config.yaml
n_layer: 8
n_head: 6
rope_base: 4230.0
rope_fraction: 1.0
qk_norm: false
attn_scale: 0.177
init_std_o: 0.0107
lr: 0.00113
lr_head: 0.00573
warmup_steps: 236
schedule: "wsd"
doc_mask: true
Each number is 500 + 25 x the weight over its row's rms, rounded and kept within 0 to 999. Layers, rows and columns count from 0. Numbers have three digits each. The size before them is the row's rms in percent of the matrix's.

# layer 4 attention output, 192x192, rms 0.056, rows 0-191, columns 0-47
087:499510459491485480494477526465480523529471552499503448489444524536533507504502543511499538482514508478538490519503494500541486508456477475497512
101:480535489511562492458517503474548483511486498491524521498503481488524503497511491474470491472533512534513474525472482498492483495524497492520526
106:530518525496494479500521512493468493485498540534467543480491487536511520504515450502464495567512493481507480507521457515511430518460469537476492
096:472518515457477552496512507531508476498495462461515470468515513469494500539487471475453448525493539491497490510483549500501446499500491506493523
098:495482519458506523493533508493502504498496525499461490497479534524459514509515485519531478482479480518520501516474487486541545520478514504490484
097:484474440508506510525491531511451522464509476523532481560541485523515452496475574448511529527523497499476475544488483461457538502490506479535553
097:468456491451531482514539506468511528479489467493535523474489505538500507520466465465541453443520507462516476493498484523508477503540461505519541
099:535473489519541486490504514509532479500476499477486460503515506516471506512482480473482478500515516509468509479527524461439490495524506503540527
095:517452517504540531468490481524533457502503513518497495477458474507508499499518526517500504505509512496480505530551469478499491557509501484539493
089:441519488547516497437483514497538493542560550488502492511471511552464483524499480517549487459498523460485492505481483492535489524509504484556500
097:508537498476538521575553478496522475480537513490499457565428526489490497526482523462536505510496516469504456475522514480521524498480463515516505
093:489493485485525507535502488496508494544494509485496518484460507456527539513493470568519495490458506553533511530447510496511479501521497499510445
093:554527571511464507531473488513525502491503434498525507500537442472528530478479497473564478542492507478556505499485449477531548485466544476495482
096:489447505472507507534481485504461473513438491545547471490457508469524485489481485477514525502509461523509491533488581511439476530511486498508481
094:482496505529522494510490444470545562500513462527481504509500494509489518505507483502447492505513490528477514522509502484509515479498486527488478
096:450509553487512511484489492504523573507486520486488521551514520494487520482481542476503557491500516532525514511463474468531515466503503482552517
095:479498499491479505517466436542489490512489501489487516458478477464520504471513531463518519507492518552528468489513515502497478542503508469521522
109:528468481484492510529453487504521505537463482505527484543551477509537500521521575476457467545473519514490525463508464533522526521575508479528509
084:531531491513471544492548436553564513530513479538486530519510523491455507480536546500489539493509486562524486524459492530554518489509479491505531
100:517530470505504527481526469514567506486502523495517510452536466543517493537536492424528510549458485512467490498487490494476529494492496530495491
106:433569451435474491457514476588457483498455485498476481513556437479560490496472450491540508572468537497497470518532535477478513489536514475490546
109:526479504529519525539506461507481494534483488473534491469489461446472524530477521477475530484512514461478545516524481464580523524482497498499472
109:480475493463505534524466484495525513513510534513490488491470469465531515526499473454510503487494486504517486534472464476492519464452508476509505
105:509499463486480501514511511482477479520515487556533510482505482489481511532497549442523508508511491490495513495499479493479500508495498507552509
106:544470537502518512522436470551473534486548538460588469414498485463494547495476531462429538476542519518490496508497506502485527507525494469506527
091:477468488536520467529508527496447469470490503523512527551488471521517500476478527524427527485471503477521454541535504493475457487497469479535502
109:529478472485443465471479469463466518511525522485477465530508466491514509522491494485511453490452537494480472556512502424514522472484520543539486
103:532542445464539514470493520486544541534470476477508508491466530532511499448502485527555539452498464511479506496540507516498502522484473473521506
096:470527435492514508501548467498514528471505503491533508480552487484530473509506514478510480540507551479510551528501529496555510539492472527517437
091:540542578511513439485514521491512527452491483489494522507461539521531507442503480478496515567484498454493497495472509469511529518499490464513465
094:501462401495476530559501568523516450499442466507534549481512510546457496488513526492547500523553533519471491475455445499525518555506452478533472
095:526479530510546508516511473520469496512461498479457531495459466532423550480544493515444485453562474510463493475519468526507506499518497526468471
114:437486478511530492556551537430454520511452488534531560500378568541481508469462564473492547493479519514510481469516503493514514507510473461462530
094:451496508455526508527469518577493499525570515540546473556474488481530538513464434510472508578522485492510508488495518481517487522528501506497527
104:466493567556504454501456469546521468442471462501461557533565523534439482502450434555507516481502467508489466468493511509458510497499495493479503
090:430474482542467485551510477483449515507470468505508494566527500522479512509532497424502506492550502527541485506492520511506447512492503533516493
101:506505508512511503516458467512480497510505496487527505500476535531492523481468496533527514516505517479484506475477469535507472507537514521496527
091:473500474478518523487474512477490524458479515526490474494466449482514525478491509508504506493480506465502511500481521544479479475513506507468492
099:527481492499508515497451512511525480495544491560497489489533451489493508477504497499515562478497463456483501483501527505534536522502509511519464
089:477492482469516490499514541518501428560500515464448534480508451496525493531504479531478461516490482500522506462541496531484517533499465482474509
092:523544527490491521501478517529524494475441497466490417520524444456524450486542499480489509485465556488529477497507509483501496488478504499478474
099:523523482493493511466528495527498550493494472542549524503459478480526507520514452500489499466496505503493483518463526495507492477504481486525474
094:484407470466530510503510421479503525491476529496484469502474542532528458478502513505420532523502518483498476521499453525521476497481493513483505
098:451599494560477561506471464524513427494471484536531493520468516517445451467457525506536486481447503531493521475486506534502471505517505524450510
098:479495505522502487506471508491536528496473461483546510497469492514508457460496505550509549536501453495498524538520505462505568499490523492524445
100:491490493489513525509493530492479438522500506505501525481478546474509481468503512507494508506519455460508488499478525505488506497462483501520476
098:558462480573510557473498515493494535453538503486505484483497524499504542497475502458505561494536490465508516507514497516523490513480505483506472
105:511515511498513537472485479523557488537514536549483486512514547556518504466544501518545468517493504552526484520509527487490519473492499447482510
105:502495503495510501503492481510510508536495493529469513451497505531487499490502494514492471528506564498492482540509502445480506437481482511441497
097:496494506522515511507499520506516499490495470453490502506483495514492461477532481507493508520533521477521491509509509502575506525451487480511491
091:487503460444467495497522516451510491474470523534509505500485502460509482520497529505448457485478523500564487517489552499524497503459517507511469
086:517507510560520469489526538451503506489476538500481514460523441555474516517505503502561521475444456512510497508475522533506453530490520517483501
089:531504482465463470526523550484558504489507515518478516535503496510483528502536481502530528526509540520496539472471439494477468528525522499536512
096:498528449512488554515499513474482481460514483477517529539521554540469487517505524500518484502507499509472492491503522472478509516492501479520531
094:500523458496471534461483476536514528499484533481556510502532506521456521495474508500467523507452539488515498536536483495533467480460475513521486
084:526531480476522450462509501518528503491494502557545527516500425484468497540488500554488529509470511532497499474508485511495485547499510495470498
100:470506512518446504529509478495561477540508454524540506475532560507523575546510499521442553509556503521496488504514531513483501498488481488478511
106:507494548531527421507521454546455501461428430466499481500492487452520528474484499471514538474501557516500483527498540473483493464540506469499507
108:503483525510460515441450491462467492506527501581537448508518473486504417545445442512536489543498514499496512485507489482496533497528529497483504
098:488543484556544484463493483506488459488484476533466475503488496507509514469481482524480548486488496482511499496506496537508529535523492459508501
092:467503535513501518491527531470470457483480501509486551543537496483489461459499515532494516444485560454495486480552507461502504523509505528506566
108:480497541477494477516515510478462477574513525529487546473504542502470497495542531497530490510529483449507499505548495517448510528484490482522483
101:435548467515479455485514499480485449496475501475513498519482532481466505537479507517508537533469499486485478461516476502543541492434494557451460
108:469510486487484503532525514480490512474484504547472472516481464487506527518486492522495523509463496519491509508535497514480469517547507474484548
113:553493501532512473563506517501498509477536482521479457496506484482516524509503485485495522495515487520520503483510518528473485551538510492527544
097:467448467448464486492537535466527517491482538442489490481470495519506487510492479483467495480484481478518505465492529507505466486499510462488493
088:442415524461465457485480520487500536508464544533489526557434479510497472462516524480458527488474489524498510512527505531456482495536470505539507
097:530496507482484489549528541496497510485504501496475485524508499472467519530474472480508524506500494491528478475461510530443492535529480458458451
103:489507525517550436514424491460498470562481493469504520501486451514528490443497529424480453529514475478469521491476474490429529459506508499447487
092:453514478476488506511473505508539545483497479455496490471474537489477461534508523460469513571516478459520484538529507472520495497506507555477470
093:490481523436499503461506517486501512540483487469557453495471538480481424488497521490529529548558492519538490480463516517513521501507458472502520
114:567486510501536471525471527516531451480509496481538460523537443515457527492515541487529541517508531542475507522527477470518500525510521517499461
091:484488503470437495447481491480468511513528547497490553488513529475536520509499528471498471491519505488456536497511481495482511490583496489505516
092:475486508482491528497449492487476500511469462516525525496532459474475472536468498471419461480474507507516533503469489492494518531519555499494516
099:507464515551547506511492528514530497486494480468533482501488505533511535537508513444476502479536501454449550487470457488500525499471501504503458
097:494475446487485530516483482536466505500481469450482466462534475467485469527518471467510520541553471519502506470451518503529482489545479474501498
112:512492520524569511553474463513504536492483534465517488428496494487528488467523471560510542547550514475487486500519521478510505479522500464525519
096:494475503488485470492468510468515472491460525495514522499463423526455489488520492490485471502482550508548478546534509475514381489482465510507501
082:484549507493469470461447524515488543531491541508465452459517504502444521547528537451440484502433444491526483500531486539495467505501472480490504
093:491507493445533504446509485457498471501511502479480518496462544496497517477462496466470493525499526517506516513488486460546505504508490538489481
121:524516476509487498530524493495525464486507509462507497527505506476522558510485505524485548477497470517543480509531534507522492522508522469487481
081:508524480520505483506534508480482480510496513505565503491532504536539536436487537538508446459523500472503511535486487445483503474517517496500520
107:488521483505526481550519502471515457489470484519472419476543502553479513466558575532479496462500489519509495517502545498524516544502499496498518
091:492480497490476505461512484473464548460466543514515503504495506502546505494490493491493467497488515523497512474504489497488530536491512455516535
076:504453526489455511496533547461500471534464472545494461532461503489489533484429499511507495525508529525518516469494524500507510478504475496463512
089:544486458453493497504520450481537498519492488506559469490569491509527478458531500500529476471512455503508517508496521458524510537460531520509472
085:516450463491506495479506508513471470452524462510471557495502458484494487482500484476521481523513474490506493493499481523506448498486502513487488
093:556468513480486521463507528489482479497460428510526469524538494467443522444476479508471561492473519513487555511486446469550518521520566514511494
097:516549529490532512496501505478509489511515496498514494504489543538489515518486476499486458509509504489533491478517508495531512501534497474475537
103:536467486517538509503495544483528506473491492498544515485526522503531544504498477486537479459523473491495455504519522513492474508455484478460519
098:555533395497518582493481548456507527483509466486504520520530528528474498547529477505481497519497528486506533465507515512520510509535494499515515
103:508442505503522524486504542490482549546503507519464490482448517477467506487517502517434509533494530519478487451526505544501487531473465485482499
092:504541501479487535567513515549532491504556391497465523493549513446588516471537535494476511464519454485515480518526483539473512502477471517502540
102:505477527501498486531476492515505523518496484468522505500516492480469524498464510473472543483503537415497500480514497486479465502488510495482525
107:529520515525490415477499536471565538501476542497406516503512504463458551507519496520440549491488500496534481524500538482494469503515498487537497
104:434527531463464497465522484458520483456466528505510503541483532501504479497476469496468508521467520533473516489492492500466477500543512543484507
112:512503499476547529497535464505524485524501513547505504497493550520472536487484531476519479508484524508506491539510568488460442497500453491504490
102:466540479467457503471517505483512513535493452520431516529493509486500515493493533499505537530465551492516482510462525491539521478520535495493476
107:472501498487505489519502467532487505530501504525463498522522482480555462506531484478482492527470474507533481515443531533516502479521480498473472
101:463488508458502521480472533501546480512518547474527502454507533478522517521531501520515493504503544533482525489486471506521502485494535496499550
111:459489530479495521440498483472502534502529470556499509566525533497518514452441468438441546483458486493463510503552502501475500483510500492478537
101:479494536517468532507520519501477521456492471534485479545521473461523496500507518518550547497509491511471487536518500486484469491494445515534514
104:518545512507478523481510475489505498522501498524493502507498532532512549473492493499505471546487510458526467497514524481496478529479519443544499
109:533500499463514509481511481519482481530514505471511519519492502470493518509493504505479501525457491501537441519514511509492516493452430508533529
097:480556514521459535487565501504491460476497501522499499494501542473528469513484502473512473480472546497507449508511459479499496508474461429502543
187:506496507511491506501500512479511482486506498530486472509490490484496519468472510505488508494502487493452559523528473470496527496554555502465545
091:490538523548576520526492488492488492548489507522499452495475516547523482467526485539511507508497482507503495504512507518446535537476477463520531
090:457489462504479539495498543557541569500498460503423454526505516452522509513520450545498528559489516497493523507524494507503501489468539547472525
101:540523463553508454456535485514522464558497505517510458514561525547496507523487524492503474529468465475456512513498501497491485472499492483485487
087:546489473548511502519503503552521523530489500512487454471521506531528528510524453468526461546530561482484533485543490491504507469516516528477529
106:476498499480473475470505499464463525501505514496461488501498491512513506562487465521496514505476520508472544483481493537486485515506513527478472
088:455504484536477481476531541512493489550547445503505511486489529494476486512470482476556497541502522492476522513542505511502515545489505483502523
128:497565520446513489442509475529486566459477550474574477514487501486490518490429477403489526455463521475515540465507510505537491507518524523463484
102:476483495501507503523500528505501492496476469485566485515501507513552517446508546466486547515522497483459561462486500477514514474479511534476432
098:514501532528467460461481524489481507474519501501552461534504504533497513546515526491486559472478471499505486476490483539528481485485460511485493
097:510462505519488500463533496483504528501533483529516481528471517463469545443524542447473487478531490537479489474530491527451521551488508507481522
091:540532513481535443462463450533502472489470495508524467542530513523562490506488542566488544547472483512509494497505488485514480492475481521495498
096:511475534533492547542486537541513538496507490475519479515538512500472454499497585510496504466508523520531494482525507515527494502480518512474469
093:486521505482504511527556459503558519519535521446524486483550519514519508532492507485508524489457513526497465502457510495480474514509468527464498
084:496490462480502529508549488474523465489518509484449541483526514465494496491588513471487485471538544521488532504507453503507485506526529509509528
103:503485532549454513555510444435534522515474507539452455495532482483508520525510543552553513478552513470519496463510468521524513539524498515497534
085:463516435506460501492532476527530518512470488539498458479476490517501500480463505473524461445490557481512492489480534489523514479501533485490509
108:486480509487504523532511467450462494497498490499496527502522530515488463467501496510505500499487477538508523538504502508538469451460478566484448
105:521555539449510499486526529494450517493547495536489493485485446450475478455470514526486523485481490510485488466520503534471497571498525549497536
096:479528506515512486523527496506474502489507483447491492462510485474463475513524520515528507559554524530533499483463488467467547492531540406523534
098:534436556477551528477478505495492490506461578449508469484533473509457525479474507479531505439544481492519516526496503507524555475473462492492486
088:493460492482555519581460508501551476490523479533498434480474452520491536468520493473479462521508495505494524506472480512488487491495493499498466
102:470475511498505511566456495475478480485496536489469526517554463471543448483550538469495486486521519470472538520517456477503480466477477545509491
105:490492467501496488509505515488493505500491474505483481512531481501464525518489472508505522462481544481530445472529535470552509516512495486502568
094:508490488551537489514547481532487499518478443487491466537498525523512483504468502444541536481510497458523516445519478519505493541452478484535489
108:519515473467543477512513451510523492497468502533466528458526500531498484475464513524522514533509508454512507487512498454495533500509522456505518
093:477512447532470472495472515524460546490459517494518434518537474515507503555475484514534513484462498517529481525492514490557500501499524535443504
095:502499485504480432531498553413517502518489526499537574551496489566503506602534514464540458502461493483506502478510458485487501521474488484521519
109:458492488491507488518481516520464498477534459479491467497546485489508540530496535477525505470528525503506509496494448473525478474523461487514483
111:508487509480495480522462502498463528488521494507494467516512527494502586524511518436497492532526423534501503484500538522469522497488469514446432
088:523519480467487491522512532447444520494475496481540532561460500512518486508476493474516476464507488571503497493479504545470508501512539527463527
100:504478489492490473477483508466476469488507539457459524505496534531497503494532482542523472502533529477504462490510547445496531501488462437531532
105:466473477507479501514490492517512491505478481490514474435522440488512476520518473524483522490510509494514448508521525513485471481461436492481508
102:537510495521517507527480524535511488453496528493482523525515479525504527530573465479524469509548527505480558460497556524483513473524479494469496
096:489465531501556532527530531460511502532453580442498510556503519504519471469474488555417464538517502522516490445455491520498506538498515466484499
096:502530558524504508458546469467552520499485511534499591493536411477466505471480512460454476520510521580503502503467525522515492468523511517477488
105:500490543530489487474518475491482530495503469498514542500488520494454506520463506492513500445494548514529514533472574447508478459483526454510481
088:468535522522485475500511526499462462468512491483525506518501530491556431525500484511514476469487516527508497492504482519520456481531531543449510
123:500481495496494496496528524467474495501503503492504507497463537518525522487495512466500522490540494454522483534477493501460524453464461474481489
101:507542493486494516470483524464459514490528470516522546539471520483519475503481510463532464501460474544487486503480519541504450523502532503508496
169:496501493501470510504525529468512478471515505528500475538499488485501501498463500500485501486495474471506533507512485508509520483492517510435516
085:469548519520491473463465498564436511427481539427516507470500545537527498452500506522494486548482515464529484517494476530512489492483480504481538
098:493483501513568492523478494501496513523481508526489469482514482570467481498512529513492487505507503500502517486482479515511441510533484549543487
097:461483453485539524461520549491519468486534506510489413483514433466497459502492533520513532543533498500485496489545516526491479517483488471487520
102:510477468442524528502471476466489423514501479496437503508467526478445497464537466484485467525505482504542482518465509502527462491508510549499482
093:499494466526460522459477446482527530474487485520464517466506558556487532497499487488482473541520521520486474478496555530495491534492482494493517
108:512531486437464524490472481460525490460546508541524540505443422450478509514529495526541512505484517475505515531502499476495476522484498506530505
102:469511523509481499477524543535502513480462538521485530492463496490494499502449433508496441513469536538481497458553528544493471544521468500500488
089:494518472550510521521510420515453495497570447516498438515552522470513518528520496464519554468478499539552504477508505498518471501491522476501497
101:500531537477491487491501496501459473497451518491540503452477510503508458449461502531482525537520533485482512466550484500518451504529530501502504
091:488484480548494566480499485455509511495470493470480517510526505529490426522483495521470465533506549479499497508521480467485537453509500507476514
113:450487488476550510542531596526500525540547428488478491581535529505564472559476503455450467521444469486487514493515510499505515504498494511459480
107:511493500515496478488489516523503511495439489500510516496499451495498517469480495482482493491497513493517509450426428544563491500525485465513456
097:435518531504507505518542514499484540449466543559493542536474504498517437441479498505532539500496512474484484503567499499458459476491476530472515
089:532494505496528523485458513527556508501512521513523464453496475467494535479510487457502480489497476510526481474526537525496531542498471481506513
102:538500492526492490522471499492475476526468517493498516500502486500480479538473520506497513526467469492494514460483496499495532483512476479484504
093:514490505452467479446506464456455536488536535537498512532521487464532496483507516488552531499465432517493476461505516525496532535491484535488515
098:503492532481491500524524488498458539533554479472518507508509490503463480453514500464492498494465503503494489484526476532517452542451476495493517
095:550501476475528487453498503554528482491491489490475465512499490478489439484506495475516505498497513527549527490517502493535515545517511465466488
096:503546488501522489481480506452504518491521523454505492514435520497556517491452470481476475535449561501514459485532529470546501504541519480513548
107:527453549525397467516455554494534482494506496510504487468526478450564573526466499470497453489439512499506515461512492507518532496572535518468546
101:493495512516499465491507494500530499563518509542520537499487513529515476498501576505487517497534524474503518527477482498482502436511504507489520
097:497473520469477494444490521472512490484518522502460450519494512514486516504508533504494526494507509530509506513435496442539486514489488477520460
097:496505452471560539502508539440446519508477514497486481580443500528467515546529502495470550466478459482490525515484470488490544474461509459501501
088:532493482472452512507490480493464506515487493499523512454442522450510523512496483503500471522488506499501500475500482501492518517434534486482534
083:514505480427500498535481492508577470485505520536550534516479520532511550486494574519494505453468470510447513501522500536487461519529484526477515
104:544454456474502553490490506454520497528496503465471535495490447474461453519546479500503469560518482529522475516497523584478501524484477521467477
084:480502485461485539544502485520460493514495474544476470527442538488461534503486563523515453512463513504505506494520508499488492534521498481531512
093:491459512540513510500494488527538492506494509529480497469488515480521503481504544479540514499488486540528504488506539542523523489508522476436491
086:499512528541497481518562488551441473452479463505489463553509480506515474556438492533432524501521515526484511503457498515499520432503533518478508
118:538517466497556508519502454460495509519427506483470479568494454502510472485499502513476495510485501497478541484535460477524493534544540526472510
100:562466510518440520497557401480445513495528487530526515513535528501506498542519544492512458569425499529503487498499484539504493520488481532490530
093:454506508486495491480498528503473444490484526508547532512480501487522477494490515517495486508417518473439504434480460491533527531485526502520518
105:526472548490479467459461469506471516474521466447524500537492473552538458519521494477471520502452467472523507521477479466513459510519481501537471
098:525471566476486507502530553504516495498504508518496435535483494504510460495498490510528507434484532516506510499475497507552511507499523502527531
098:532482529456457478519462487501510527536523522498481502512505466469460499534471540474503505494496491511514470503489455493500475501502491493496562
118:469466516468473488520524502508452517489463515486533511507481508508488471469493536452453504518527536490499496489492503454516513514501526465527542
092:470529454488509483498526518530517462506494487491527482514465492506503490505496530507488484452462516464511493494519524521430467508504469483501559
092:514509482592482466582432471506493496469522442555490452518521486507505515498496527497502545479527484486516470544505502480501488504496514519516468
100:477458502493542515470457533533493450445490527496475505545486518500439490460462479490491496481472506528525476530456506481495486487509458500501496
110:494508482478524530522487518507482502512524508493507487507523526479494487495479522504509531512511460483512505501499568464500523498540538473531493
096:477496505488491483501506450482512485526527478509494567534512485508518505503489466524491502458469555503483502450507512450447548526486554484514498
106:498472464510493463394532492502508502495494501474493483504522506453545487506476484473483518497494507512543505512463504514500535465474482478494526
099:509475535513488456494516521455493414505518454516469478512537494436515527517497458545536528514469477488433502495523503513504521539531490513510506
097:530482507527505428559457489503496483498507503468484552513556446488482547533458528540513527525500521550493445495518510491523495506501475506537489
107:529460484490526462554447461457503512520485477503498504481452469474510536488494505440499521499522519537483469514534504458529458506535494477465494
114:455560440523511530499466524556532505528480450480519521565508539498498509513504505444459520549473497488486465528516514518492498523489479492544499